Weights of a small transformer language model: vocabulary 3162.
Each number is 200 + 40 x the weight over the matrix's rms, rounded and kept within 0 to 999. Layers, rows and columns count from 0.

# layer 5 MLP up, 512x256, rms 0.0977, rows 115-151, columns 64-127
208,184,184,169,193,219,159,253,199,215,268,143,229,140,256,214,215,193,175,204,223,198,294,276,195,175,179,244,232,215,159,278,246,172,188,229,239,242,214,284,227,219,207,191,197,127,187,129,190,261,160,182,249,209,169,189,274,232,180,176,88,142,143,207
143,246,203,233,251,181,269,262,214,240,258,184,215,178,229,168,227,212,210,172,200,132,218,191,286,160,175,226,208,194,250,133,243,209,268,206,145,201,135,173,262,140,241,279,260,158,221,163,181,149,213,210,206,206,215,160,297,179,207,245,246,130,242,145
249,286,183,247,213,166,128,198,173,233,177,194,185,201,251,294,172,218,211,133,161,168,241,189,213,217,201,193,214,259,212,164,155,171,242,279,162,197,201,253,189,210,171,222,259,259,223,137,211,265,209,198,225,281,175,179,227,217,105,199,200,189,219,183
166,189,211,154,194,180,190,287,241,208,247,226,168,227,192,172,209,241,171,164,240,248,199,229,177,141,145,223,179,193,188,240,193,183,159,204,136,202,279,170,216,258,302,190,213,224,180,199,192,180,188,171,196,254,164,170,191,102,137,156,263,221,177,173
163,214,123,236,257,208,207,200,158,218,184,204,206,243,217,204,170,233,149,185,209,223,211,190,216,154,143,211,190,196,260,170,206,220,98,229,284,215,184,164,217,179,249,196,103,203,207,206,177,170,224,231,143,164,181,195,270,215,293,206,149,163,183,135
227,190,237,179,230,142,301,279,208,181,222,226,142,283,215,146,167,161,187,136,210,142,218,210,243,206,184,197,233,230,264,170,191,293,145,203,235,125,168,189,120,200,225,174,152,163,145,195,164,194,224,254,187,228,214,170,169,225,122,183,120,150,261,266
163,188,224,240,199,207,194,190,219,180,146,270,193,254,91,211,230,198,205,223,115,142,158,218,200,168,178,173,198,210,214,129,225,221,170,217,291,250,281,177,207,175,104,285,177,242,167,162,217,221,189,256,226,207,253,159,159,190,296,210,243,104,183,168
202,202,212,235,216,267,235,221,258,153,244,207,190,245,283,163,228,229,157,173,111,202,178,196,122,262,147,181,189,140,160,166,209,212,152,228,154,195,259,253,199,158,131,234,199,160,237,212,234,199,248,215,197,243,194,226,256,214,138,250,182,206,207,213
132,187,282,143,171,140,192,267,169,208,195,142,203,168,307,132,176,299,194,229,264,198,160,225,264,158,190,240,215,172,193,196,209,212,194,197,148,173,178,196,131,200,236,250,187,212,196,134,272,224,272,266,190,159,216,175,224,269,193,155,165,210,168,139
201,144,213,299,179,184,181,211,190,202,207,218,195,161,191,226,157,190,149,156,201,199,190,276,215,141,150,224,167,201,240,215,278,147,196,226,160,91,174,139,198,174,109,203,195,188,196,214,184,156,254,171,210,182,242,184,233,200,234,173,188,221,191,210
226,241,202,199,181,304,213,258,224,258,154,231,229,250,76,205,152,212,141,194,267,242,249,93,177,259,241,125,80,160,104,210,202,241,211,147,240,245,212,166,202,204,186,198,160,209,147,148,211,187,184,213,184,179,219,220,216,219,263,222,147,206,195,211
200,174,218,179,106,170,228,241,184,131,184,206,250,259,263,203,140,141,153,205,220,200,228,213,204,228,161,167,263,211,194,252,198,231,240,157,228,205,165,150,273,195,228,203,144,184,175,174,240,108,227,246,168,193,221,205,151,195,168,236,212,216,196,207
210,235,291,208,165,199,242,129,226,185,207,255,212,218,217,181,211,237,120,145,199,187,185,161,203,191,185,212,195,237,177,229,163,189,198,264,238,184,131,159,171,188,193,238,247,206,169,203,244,242,168,162,228,234,203,152,191,208,250,253,140,199,131,167
189,192,130,148,200,202,168,128,219,228,217,242,202,143,208,189,182,182,195,202,254,261,142,219,195,166,180,170,136,219,260,168,224,240,265,220,173,234,223,207,227,163,229,199,201,121,228,197,195,95,244,137,217,105,133,226,271,212,201,136,205,183,249,180
262,130,286,234,102,172,218,124,192,243,246,208,150,231,287,181,216,191,142,137,146,161,262,157,203,173,186,227,181,124,90,141,193,174,180,196,268,229,167,173,87,216,187,172,189,145,182,185,188,194,180,156,162,172,214,189,233,158,222,175,201,230,296,163
219,108,234,214,219,199,183,208,148,236,187,195,233,301,203,201,210,161,228,173,240,138,185,178,238,186,225,214,163,192,224,205,230,147,223,143,186,278,224,196,254,157,183,270,221,170,218,155,173,183,151,279,279,231,218,209,244,216,210,204,169,222,202,182
234,204,176,225,182,174,191,207,175,205,149,207,175,133,247,225,123,205,225,268,290,185,182,198,211,155,160,228,205,173,247,220,156,229,196,202,171,137,162,248,214,141,201,238,161,227,211,90,131,190,145,173,160,164,234,253,208,195,253,202,187,193,278,210
220,171,228,272,136,217,89,138,154,220,171,200,149,205,178,170,184,172,181,158,245,219,235,150,161,172,203,248,174,146,155,258,166,170,192,136,177,169,180,136,199,273,292,192,202,252,271,263,203,270,134,228,271,199,254,272,232,97,147,168,155,205,221,176
243,159,228,177,186,271,178,195,194,245,159,208,219,149,179,189,207,148,156,232,145,203,168,164,161,161,252,142,166,167,230,117,110,155,264,204,198,83,304,179,142,232,177,163,177,185,170,219,178,195,212,259,246,130,183,259,221,296,260,241,219,219,164,156
222,183,256,186,211,204,171,279,216,187,223,216,199,189,182,287,187,211,164,196,263,231,196,236,197,194,193,136,160,184,172,216,175,173,173,177,258,198,163,214,138,267,199,253,201,163,142,260,223,226,261,213,109,231,182,226,222,242,167,211,131,174,211,177
248,184,178,161,200,209,152,178,219,160,189,319,146,124,211,181,266,178,97,210,164,116,191,203,237,196,241,198,237,166,207,146,212,276,185,265,208,206,216,168,164,163,198,255,239,235,230,149,252,217,217,181,263,204,179,194,141,196,150,190,177,268,162,238
188,238,183,177,130,200,153,206,233,280,210,162,214,122,205,175,212,246,176,197,221,255,138,288,112,187,190,225,153,225,195,218,236,158,124,195,240,280,182,254,187,224,178,168,214,215,152,192,208,164,208,202,121,137,223,186,247,180,159,160,213,171,157,205
293,239,229,162,183,279,137,201,213,193,143,132,186,140,317,218,179,204,196,179,208,292,152,217,269,154,162,206,176,62,136,152,235,169,150,207,253,254,191,196,179,201,158,179,153,205,279,153,195,134,138,166,188,153,189,275,233,203,217,202,201,189,188,238
262,276,160,268,247,193,172,201,216,220,159,126,146,213,172,219,248,253,227,167,187,252,216,282,249,168,131,253,220,160,168,223,238,180,223,135,175,213,231,217,161,239,186,221,229,192,195,162,249,309,165,182,206,242,143,250,224,150,200,194,231,190,191,170
219,195,185,183,181,183,214,195,175,195,249,184,178,166,246,200,258,140,168,201,208,160,221,237,228,211,213,241,217,244,189,236,188,202,191,219,231,193,204,207,197,196,198,199,188,192,170,218,220,175,196,183,226,224,227,211,183,231,206,219,204,210,209,174
221,221,261,209,95,144,128,174,230,223,193,166,182,289,124,207,189,215,220,209,247,170,217,191,196,195,208,203,228,199,195,242,59,144,178,209,216,219,186,198,237,222,208,248,194,158,209,217,151,217,189,184,178,184,174,178,168,188,207,165,140,208,244,213
243,165,239,213,209,180,189,152,204,206,182,199,201,216,218,136,183,72,162,225,257,157,216,219,196,210,199,193,205,185,222,132,226,166,161,263,135,289,199,169,242,263,149,222,179,177,231,241,192,200,150,191,259,177,135,176,265,161,220,256,267,201,233,80
217,98,179,183,141,247,227,235,231,189,194,87,267,153,224,211,170,245,180,139,162,180,116,191,163,225,240,192,177,137,217,224,200,166,220,221,244,192,196,225,181,239,198,276,246,241,202,209,230,189,115,215,284,182,162,247,174,145,238,195,183,160,223,167
192,153,210,239,265,138,177,132,220,238,200,178,226,227,211,174,206,250,204,173,208,232,193,225,197,275,228,186,204,268,224,233,145,176,125,222,221,181,175,141,232,169,228,240,226,244,175,242,187,175,186,157,173,130,212,166,184,260,197,221,203,234,182,185
208,213,165,168,123,246,153,144,170,244,197,216,237,232,181,175,279,120,212,214,291,209,220,212,189,263,210,222,188,205,237,64,171,207,256,212,218,180,125,242,128,185,223,176,170,218,192,266,241,221,147,148,189,163,272,257,231,153,208,223,259,201,142,225
195,175,143,257,218,202,249,248,206,184,210,164,192,153,272,218,162,221,182,247,158,215,225,252,197,209,152,186,212,227,226,196,187,199,199,194,210,234,273,122,135,172,92,178,215,248,172,226,231,296,227,116,244,201,231,265,227,210,187,239,232,244,181,161
212,191,208,215,186,264,232,234,224,187,168,135,152,205,183,211,167,104,173,193,178,151,260,238,196,172,199,220,130,104,153,156,217,188,140,176,204,173,200,159,261,178,226,191,233,187,160,269,247,237,193,198,178,194,181,200,168,160,180,181,123,245,169,209
212,251,193,231,194,247,236,150,200,161,201,165,208,236,191,162,198,230,165,162,168,194,129,216,164,203,187,196,157,218,169,235,182,200,197,172,189,160,195,260,255,146,226,209,191,245,130,228,189,159,141,214,146,159,175,220,150,229,200,188,254,190,207,195
150,182,203,160,196,179,205,160,235,196,232,236,199,208,177,146,176,238,242,172,184,153,229,265,280,223,155,248,192,237,211,148,219,206,145,202,200,255,275,209,158,158,227,226,205,120,211,158,227,251,214,195,212,156,124,177,248,259,200,179,235,196,202,157
224,198,172,179,225,218,236,140,264,258,174,182,268,192,241,240,245,177,154,269,195,245,255,219,205,224,165,232,159,171,187,241,143,203,297,272,183,200,195,142,212,166,158,172,131,211,215,104,247,184,265,176,195,169,189,175,184,143,174,245,227,153,253,212
174,232,210,311,144,178,127,210,208,135,208,189,209,160,248,118,237,228,220,152,173,261,215,173,212,179,233,197,109,169,182,212,128,222,206,260,201,167,146,193,217,231,160,168,222,156,200,228,156,200,128,211,185,184,205,172,282,221,191,194,221,223,182,195
193,182,188,181,159,159,204,248,172,252,188,208,239,246,275,232,174,212,278,212,214,169,241,252,264,152,132,255,189,124,178,273,184,126,170,228,164,156,121,217,169,158,235,160,182,240,130,242,229,183,227,209,177,209,173,140,268,195,170,139,210,246,279,260
# layer 5 MLP down (transposed), 512x256, rms 0.0787, rows 115-150, columns 64-127
207,185,206,197,170,163,241,157,222,140,234,237,202,243,216,197,234,128,222,170,190,200,208,232,155,237,192,164,191,152,185,211,207,168,182,195,251,202,222,147,184,240,154,126,194,235,231,249,222,192,286,243,163,132,161,199,135,121,192,273,248,189,155,196
169,179,180,202,170,175,184,136,216,165,208,226,182,221,257,247,226,163,222,206,162,174,257,147,213,215,228,294,200,244,119,307,201,221,221,130,167,179,223,153,218,148,199,177,171,125,221,260,240,219,244,185,218,221,191,268,166,198,259,242,137,189,194,197
205,111,201,160,206,158,167,276,192,185,136,219,170,245,192,242,209,202,150,174,200,250,153,179,201,197,206,269,189,153,205,162,166,243,158,169,165,235,266,153,224,163,193,192,225,266,187,210,189,202,257,232,250,140,195,224,233,192,265,169,180,210,213,213
192,201,198,244,168,209,173,159,206,173,172,214,131,188,210,147,215,254,223,175,207,257,174,189,153,192,222,169,190,157,205,190,206,224,220,219,159,256,188,153,127,169,191,158,179,181,242,170,227,187,154,158,191,218,135,235,200,192,133,189,158,215,231,223
153,148,162,248,96,192,173,188,233,218,269,164,230,181,244,183,133,184,143,215,223,187,168,212,220,272,184,197,241,163,197,167,148,182,233,197,134,128,204,185,236,236,167,234,232,234,136,147,198,202,189,199,183,111,240,189,213,208,193,216,184,158,289,108
162,217,214,181,266,231,193,124,162,234,168,131,281,123,177,207,182,220,195,205,202,177,168,233,127,205,231,248,133,230,174,273,232,115,256,153,244,205,237,249,214,240,173,198,210,202,192,231,262,269,167,148,220,207,192,185,215,187,103,234,194,188,184,126
199,250,160,185,200,182,216,168,142,226,211,167,199,198,173,167,191,184,151,187,178,139,189,247,261,161,149,274,313,157,244,221,249,245,130,240,112,239,172,187,155,205,277,204,204,129,227,254,166,243,283,271,169,137,202,189,193,221,226,191,155,173,198,270
137,217,202,305,159,140,221,176,150,224,195,226,166,150,163,207,151,259,174,177,198,225,229,190,240,199,212,304,190,163,177,219,168,187,134,195,256,178,227,186,135,185,289,197,182,232,229,241,212,193,207,182,302,190,189,189,203,207,217,164,183,137,177,290
176,126,236,163,246,197,158,146,206,174,170,188,214,198,162,250,179,140,224,192,155,163,367,181,161,202,149,210,227,196,241,214,201,292,255,178,206,263,198,294,210,209,171,219,242,100,197,249,186,190,127,171,162,230,176,175,174,167,176,264,159,248,226,240
274,231,212,162,208,185,223,217,256,202,286,215,208,158,244,232,159,158,183,155,195,263,191,210,140,215,225,113,167,226,257,191,211,158,202,145,254,122,186,138,88,225,194,249,237,229,235,180,239,180,188,223,156,171,173,163,202,222,277,221,249,220,149,215
124,100,130,202,195,196,213,222,300,231,255,194,165,200,247,196,228,229,193,235,156,218,276,167,227,207,215,235,216,238,209,152,162,140,221,236,118,193,209,197,187,238,196,199,232,228,169,160,221,265,229,228,220,193,178,181,156,173,265,201,135,208,195,142
216,189,197,222,213,112,211,191,205,225,144,219,227,206,171,267,171,228,188,210,206,234,262,114,116,184,175,225,212,189,240,255,116,209,186,176,207,225,173,252,211,232,129,224,165,244,124,236,135,247,198,201,233,205,209,146,182,261,177,258,190,182,223,216
216,204,206,155,200,154,225,99,245,221,216,197,209,185,218,198,208,260,145,198,218,224,179,170,178,214,164,223,197,219,183,216,203,238,237,228,255,213,203,235,234,228,204,254,283,185,223,183,252,256,223,194,229,172,220,197,223,205,220,267,222,165,164,227
169,210,186,200,185,199,157,215,219,199,162,208,144,132,195,200,192,188,135,239,208,201,205,186,284,174,204,230,212,252,243,160,176,200,196,144,222,242,181,228,229,242,188,270,197,113,157,184,190,168,199,220,148,202,206,151,171,141,143,223,171,135,268,169
249,211,193,232,202,278,163,207,279,223,129,211,224,206,213,170,133,189,177,155,181,147,230,160,190,246,211,160,145,205,276,294,210,225,211,204,122,158,194,175,225,239,190,190,215,189,224,228,201,225,222,174,140,157,199,250,184,211,108,240,172,207,193,257
215,207,212,149,217,164,219,192,212,177,251,182,224,207,178,217,217,181,263,139,207,257,234,165,173,243,128,247,199,147,222,178,205,152,186,174,284,241,132,160,195,172,228,205,234,173,211,232,180,224,236,187,202,153,199,225,234,162,263,145,195,174,299,286
192,183,193,207,156,310,198,242,229,141,174,224,193,187,146,186,255,177,209,226,266,166,220,158,169,196,203,227,268,80,214,161,164,251,177,198,253,233,184,139,132,231,158,267,169,218,186,277,206,212,194,175,305,136,245,205,255,196,214,225,230,132,207,224
172,224,193,188,238,259,168,212,179,262,229,159,186,252,218,254,172,200,212,186,141,197,213,204,149,238,216,195,206,290,148,207,213,243,264,206,274,237,152,191,187,68,266,168,147,96,188,206,213,214,246,150,135,276,307,175,272,188,195,163,210,257,153,167
193,205,210,194,179,210,180,233,223,267,228,248,240,199,213,161,134,151,140,140,143,286,218,172,190,244,118,215,124,166,242,197,175,183,193,195,200,128,194,173,255,120,166,139,195,179,195,184,175,184,120,213,262,174,248,266,258,261,201,184,287,190,221,236
200,190,156,249,147,197,140,187,156,198,167,204,187,209,182,256,243,204,197,156,263,215,229,223,213,224,245,180,208,167,157,170,221,159,241,248,260,153,188,215,200,187,240,234,221,152,165,159,143,199,197,257,185,186,212,189,177,205,237,152,114,198,139,194
171,303,263,195,155,142,176,217,211,172,181,264,175,300,223,139,132,207,217,225,176,235,175,194,211,187,230,243,234,168,238,226,165,291,237,202,224,95,112,201,220,167,205,220,259,99,147,244,205,168,226,179,179,249,206,162,250,268,165,205,188,266,227,238
135,180,243,171,217,165,226,199,196,192,236,171,218,203,218,215,209,152,128,237,201,202,263,135,184,153,172,227,246,162,184,231,139,156,205,178,152,301,183,209,199,158,175,196,212,179,230,182,174,212,166,148,214,212,194,223,97,160,241,246,209,206,197,200
187,253,183,170,282,205,260,194,276,209,182,264,298,289,141,207,185,279,254,159,197,195,213,177,219,267,230,174,171,273,177,213,137,218,173,183,177,141,201,207,212,202,243,175,161,135,191,191,265,215,188,244,268,253,279,233,140,218,182,259,237,261,200,162
208,169,179,186,215,227,170,247,162,270,145,205,188,252,185,238,216,196,142,179,239,238,171,232,260,163,189,202,224,183,193,169,221,207,212,208,176,118,227,148,146,207,156,190,185,216,198,216,276,240,264,187,163,148,237,210,145,219,163,231,220,174,177,243
232,193,163,154,216,194,207,193,222,188,202,193,235,191,227,221,208,175,166,205,204,189,210,232,211,199,200,194,202,188,193,174,208,193,198,169,223,186,206,166,224,216,208,166,190,194,202,198,221,198,230,167,219,195,177,203,196,220,183,170,239,201,189,186
165,241,231,272,242,214,129,186,265,156,205,165,149,179,193,210,260,308,256,126,206,124,137,222,182,185,173,193,113,160,246,216,186,183,188,160,157,148,174,231,228,172,273,180,286,209,224,235,96,180,277,186,207,164,135,258,276,264,146,183,191,262,248,164
186,233,92,206,219,222,226,258,212,225,243,150,265,159,124,212,165,206,178,308,167,172,214,181,211,141,141,205,224,187,264,224,144,127,127,183,190,218,241,234,140,164,226,250,209,212,121,225,252,201,187,245,244,267,255,213,202,219,203,231,211,282,234,262
184,211,176,198,185,186,209,171,179,178,191,181,172,165,182,267,212,217,206,199,188,234,204,293,271,200,188,214,220,215,184,180,157,287,225,142,176,242,204,232,224,121,210,260,142,276,198,241,134,175,231,228,252,231,202,190,168,232,184,200,165,162,183,179
241,232,152,248,226,222,229,203,190,221,216,164,218,223,147,214,150,216,253,227,182,198,215,188,198,157,185,194,184,167,177,277,230,294,273,217,125,204,184,193,211,210,167,175,226,124,228,209,136,224,128,262,196,224,188,248,164,140,182,231,198,188,268,216
159,189,209,130,194,195,216,244,181,149,221,195,189,242,213,203,117,250,225,209,173,204,143,170,228,152,218,186,255,147,168,229,196,186,143,233,137,222,259,168,239,196,186,292,237,243,252,186,175,239,233,273,181,167,164,256,124,245,209,192,169,215,192,183
201,212,200,161,179,145,262,197,210,125,231,164,108,134,170,256,248,214,169,243,246,191,221,224,159,159,159,265,251,175,193,198,180,114,215,246,169,205,238,220,156,222,188,196,222,182,205,173,210,195,149,190,189,156,184,136,210,195,159,191,170,201,189,192
192,179,183,175,280,233,202,144,184,211,204,231,207,111,277,200,246,248,196,230,215,189,209,205,195,132,158,209,137,249,180,135,216,236,155,201,154,178,201,219,271,236,223,223,185,198,163,192,222,208,175,198,176,196,251,95,192,181,220,109,235,243,272,197
191,182,163,154,208,260,223,258,209,175,246,231,241,187,179,270,231,267,93,189,214,214,222,219,225,170,181,166,226,195,276,162,261,244,234,113,182,184,229,160,195,225,209,176,159,234,162,166,199,232,174,209,176,154,231,140,254,193,265,262,232,196,182,166
176,206,189,191,214,239,235,265,212,174,196,186,266,279,161,171,248,199,168,254,230,217,183,114,239,191,234,209,197,164,206,242,244,252,260,151,196,252,194,179,188,216,195,227,189,239,279,230,222,276,216,178,182,127,201,221,171,206,193,166,224,166,214,181
194,242,162,168,269,279,223,218,172,204,271,175,229,233,107,175,274,234,187,197,159,224,254,180,171,209,235,172,170,192,277,162,168,261,214,237,297,232,198,212,185,173,225,224,160,184,205,187,214,193,144,264,197,204,161,121,191,185,267,176,212,168,170,174
176,226,241,242,238,140,228,207,268,181,239,215,231,251,194,246,254,226,214,114,177,189,123,176,151,227,113,250,144,207,193,225,171,261,112,196,286,231,155,173,238,174,225,198,162,217,172,247,195,203,167,185,189,296,156,253,242,202,225,236,194,175,173,183
# layer 5 MLP gate, 512x256, rms 0.0949, rows 116-151, columns 64-127
206,174,130,178,204,205,274,176,156,198,149,241,141,162,222,267,173,185,209,202,166,164,253,256,169,129,263,227,151,168,196,235,182,186,179,180,164,230,186,159,192,231,208,245,186,230,196,249,223,187,178,140,170,237,197,221,150,204,238,225,242,184,181,149
170,207,161,200,206,179,192,210,235,155,237,229,224,162,231,121,188,203,203,169,240,180,207,123,193,170,246,152,247,221,225,221,179,218,253,252,152,189,188,137,185,252,246,216,152,146,169,240,211,155,258,208,168,235,285,235,213,264,171,169,186,245,167,241
193,212,192,172,263,185,207,218,236,157,237,242,242,213,191,271,210,164,269,188,162,159,140,190,252,167,189,212,230,173,282,140,140,232,196,204,213,154,219,153,158,248,225,182,220,246,142,258,224,242,261,170,218,255,182,235,162,201,170,201,228,193,262,154
151,175,233,252,186,151,173,123,209,196,274,197,181,313,246,131,230,164,195,178,232,261,247,90,180,259,149,185,186,221,208,143,248,152,157,286,146,245,113,191,164,203,200,259,138,182,145,156,203,205,108,214,241,163,184,274,187,225,197,191,214,147,212,231
201,241,272,194,202,155,211,208,222,245,237,162,200,202,206,237,156,147,150,214,169,229,216,202,164,195,173,142,195,257,164,158,208,242,223,274,242,256,272,195,234,238,200,195,195,161,192,243,205,98,238,286,153,205,230,187,195,282,230,173,292,149,126,196
188,221,209,222,218,185,218,298,174,233,180,195,193,194,209,218,173,193,179,166,257,176,237,272,197,233,170,223,317,162,214,227,225,180,223,110,250,148,198,175,205,294,202,212,204,202,198,243,183,209,259,158,180,202,211,185,199,244,176,221,157,186,164,221
179,116,160,223,184,187,196,220,254,177,194,154,168,214,252,208,150,202,221,280,206,268,303,219,135,240,182,112,232,163,119,222,126,194,233,154,215,208,196,212,151,250,141,151,274,223,246,208,150,185,189,176,217,179,301,175,197,173,162,150,217,178,188,276
222,194,246,190,187,249,232,240,162,204,199,121,156,159,192,305,204,190,161,211,254,245,161,205,219,282,127,152,207,225,184,177,182,237,110,204,152,189,167,162,153,257,178,129,198,259,134,133,213,208,218,198,157,226,261,227,121,157,210,166,257,148,201,296
151,154,217,187,205,216,183,235,179,164,244,143,227,245,175,177,269,261,194,238,172,146,279,204,222,193,117,171,183,235,227,191,234,178,210,225,193,227,207,208,207,175,146,227,93,229,170,190,120,214,233,193,242,248,190,166,279,196,173,235,139,206,134,217
165,200,279,241,194,185,227,146,122,170,211,202,169,213,170,198,122,220,283,200,139,195,198,207,116,242,300,199,251,206,224,237,246,222,143,225,210,154,260,176,191,159,259,231,177,185,242,227,171,182,211,304,252,133,217,198,232,167,211,194,277,152,128,188
202,208,153,156,182,221,174,226,222,209,159,245,200,138,186,247,160,219,207,169,244,177,170,158,175,197,166,170,231,268,198,291,230,231,184,148,235,208,196,241,219,112,167,187,256,268,170,209,215,292,173,223,157,164,245,200,178,186,220,249,259,217,202,195
195,178,134,150,113,184,175,257,212,184,243,225,228,189,185,182,274,205,187,216,203,244,219,192,184,230,166,235,230,158,265,240,165,210,175,216,201,148,272,162,166,219,196,207,228,171,168,186,179,202,235,181,131,125,160,222,200,191,177,215,223,119,204,191
237,196,228,204,196,225,234,176,171,181,245,165,262,271,195,211,214,255,155,177,157,167,226,128,190,272,252,236,137,107,232,199,177,230,167,178,235,169,193,198,175,131,195,160,248,209,187,195,168,193,170,187,204,236,168,238,170,221,248,225,183,245,245,183
203,211,201,244,230,123,201,86,179,244,231,148,240,173,244,200,179,197,201,220,197,185,197,264,209,245,223,267,251,221,210,150,127,228,192,141,195,231,140,247,192,201,254,201,200,174,228,187,198,272,276,150,207,232,289,218,228,164,214,216,213,258,186,178
204,174,266,255,145,174,181,306,173,227,127,143,182,248,169,160,200,156,218,236,199,188,192,257,231,206,220,237,146,179,224,244,268,94,158,212,262,132,186,187,249,133,221,224,186,229,232,199,178,210,273,200,215,252,274,263,187,236,208,107,229,226,228,228
171,115,164,184,236,193,105,221,268,190,253,250,177,122,213,231,150,145,232,227,148,271,227,260,112,174,235,195,198,198,215,214,193,220,244,224,280,202,138,212,195,165,232,164,185,200,263,204,274,221,247,211,194,222,215,262,239,221,178,205,248,237,177,227
117,267,290,146,145,166,171,172,145,264,185,205,237,141,202,226,187,229,145,187,223,204,123,145,216,238,128,228,248,236,200,168,167,217,280,226,252,190,277,228,212,149,232,248,158,257,215,185,199,182,136,188,183,229,186,229,202,263,233,200,197,209,121,202
199,196,181,236,235,213,156,217,234,204,227,248,188,136,286,244,253,153,159,233,232,128,198,201,162,221,166,200,142,149,232,332,251,216,185,200,126,221,261,254,148,168,153,221,149,220,223,192,184,226,151,172,235,220,121,216,160,206,225,174,197,242,240,211
162,157,177,237,198,231,133,279,228,157,242,187,214,108,238,212,191,219,227,236,184,194,228,174,193,215,270,130,188,223,202,235,234,190,202,215,262,185,233,250,233,184,193,200,156,260,233,281,209,221,163,209,192,239,218,217,242,203,120,230,162,172,235,216
121,224,189,202,131,232,130,201,147,209,182,208,237,181,208,227,184,131,165,169,189,213,204,171,262,181,295,191,253,179,197,153,219,211,200,204,122,158,130,232,237,181,221,194,108,306,242,217,211,189,239,221,190,253,302,245,184,116,251,191,158,235,220,186
183,175,230,140,223,237,214,198,233,184,204,161,129,206,219,257,268,207,180,279,202,237,210,183,188,193,206,182,253,154,206,210,153,151,187,213,243,230,172,134,264,251,189,184,274,174,179,129,196,218,195,235,188,172,184,194,259,173,252,207,238,201,222,213
164,147,125,162,198,168,158,136,244,196,247,170,144,166,247,227,257,141,142,182,186,234,160,190,168,202,243,236,205,172,185,149,269,224,185,195,192,268,223,173,176,210,242,215,189,211,191,135,182,176,157,203,294,192,248,186,204,182,143,213,178,240,209,202
236,184,222,238,152,217,180,217,195,146,134,238,270,185,193,212,129,236,153,305,146,149,207,252,269,145,245,222,208,248,187,213,127,198,137,189,212,159,156,170,156,231,175,108,198,159,139,207,235,206,195,130,188,164,193,231,202,203,187,240,164,172,158,224
181,212,217,230,194,171,199,263,200,185,179,185,199,187,225,184,221,161,191,218,166,167,229,228,220,241,242,236,190,237,233,216,221,249,207,206,134,213,188,209,213,225,214,212,210,175,188,207,218,140,238,225,188,205,195,208,247,192,233,215,212,188,208,200
204,207,228,177,222,245,262,238,160,332,243,221,263,192,228,231,159,185,261,215,160,194,167,205,175,123,173,145,237,166,135,152,194,185,159,162,248,245,124,119,164,256,235,205,182,302,216,180,177,195,189,163,128,207,191,176,195,233,168,139,236,267,175,225
125,234,199,138,221,193,264,192,202,192,235,142,144,216,249,250,181,190,126,191,236,231,223,204,249,234,172,182,190,181,222,243,199,229,246,186,190,87,198,137,195,134,247,186,221,175,219,224,149,169,162,177,166,187,204,201,171,245,256,196,205,149,224,186
261,278,252,233,165,208,139,242,216,204,221,193,156,222,176,197,173,215,194,231,223,217,201,269,209,237,170,263,136,203,154,197,190,222,235,237,125,247,218,157,172,198,172,194,159,133,160,288,216,236,220,184,173,207,170,206,209,168,182,209,230,165,176,205
208,222,199,241,247,190,195,144,208,258,156,190,211,97,130,231,227,207,161,268,186,188,165,244,208,247,273,249,247,227,231,254,194,209,123,214,159,216,142,224,211,210,123,228,231,302,137,228,201,323,179,135,168,180,221,233,166,216,159,172,189,176,161,203
147,230,220,223,141,195,215,155,133,134,166,180,167,234,176,217,235,228,95,147,213,194,240,250,187,170,177,179,160,209,108,152,289,196,181,218,205,283,200,182,222,187,229,216,165,206,146,192,209,184,228,242,96,225,153,161,279,269,211,183,175,191,169,169
189,214,138,215,179,147,243,227,243,195,246,156,204,193,216,244,197,161,159,198,179,235,200,124,148,183,199,201,231,183,170,131,160,213,227,199,245,262,143,174,132,212,173,203,223,196,211,228,180,201,186,195,180,163,187,168,160,181,196,213,178,259,184,203
219,171,201,180,189,192,213,197,157,210,171,118,224,247,148,241,214,157,232,190,217,218,192,239,226,190,252,202,199,125,154,249,239,274,156,249,221,212,275,181,219,265,171,223,187,238,189,176,116,207,203,134,208,192,168,276,226,233,225,227,108,229,257,201
242,104,165,110,187,226,218,261,158,246,218,211,220,223,200,211,189,235,258,270,188,208,255,159,221,169,215,194,183,229,266,133,213,153,234,194,243,192,162,174,198,194,245,178,170,249,236,107,243,210,177,181,219,192,221,153,192,214,120,189,137,169,205,137
198,233,241,205,250,148,256,304,247,236,167,190,168,191,151,199,226,241,209,230,209,221,199,259,209,198,220,97,148,242,192,199,208,232,191,264,111,243,267,222,208,140,183,216,223,273,228,183,148,237,205,255,270,213,238,218,223,219,183,191,198,185,190,153
172,168,149,298,230,220,216,223,263,165,245,263,231,159,223,204,130,251,218,206,250,186,161,212,242,150,232,146,210,196,252,207,216,127,247,112,141,229,224,121,179,202,234,203,209,164,140,156,191,242,244,168,207,181,242,179,209,143,279,232,196,221,139,276
134,260,173,180,171,238,257,205,201,302,226,178,202,266,144,237,160,237,208,236,206,179,165,251,129,193,156,189,162,282,192,199,208,203,221,182,286,208,216,162,246,198,185,268,168,176,222,194,259,243,239,183,180,176,257,231,218,214,183,192,239,199,144,222
137,235,201,208,225,180,240,154,200,223,176,157,259,222,217,187,238,175,232,212,191,152,176,227,280,193,168,213,163,197,144,164,200,213,227,186,216,183,178,224,245,200,324,246,195,273,215,194,144,218,199,166,212,112,219,232,300,228,153,305,229,213,128,228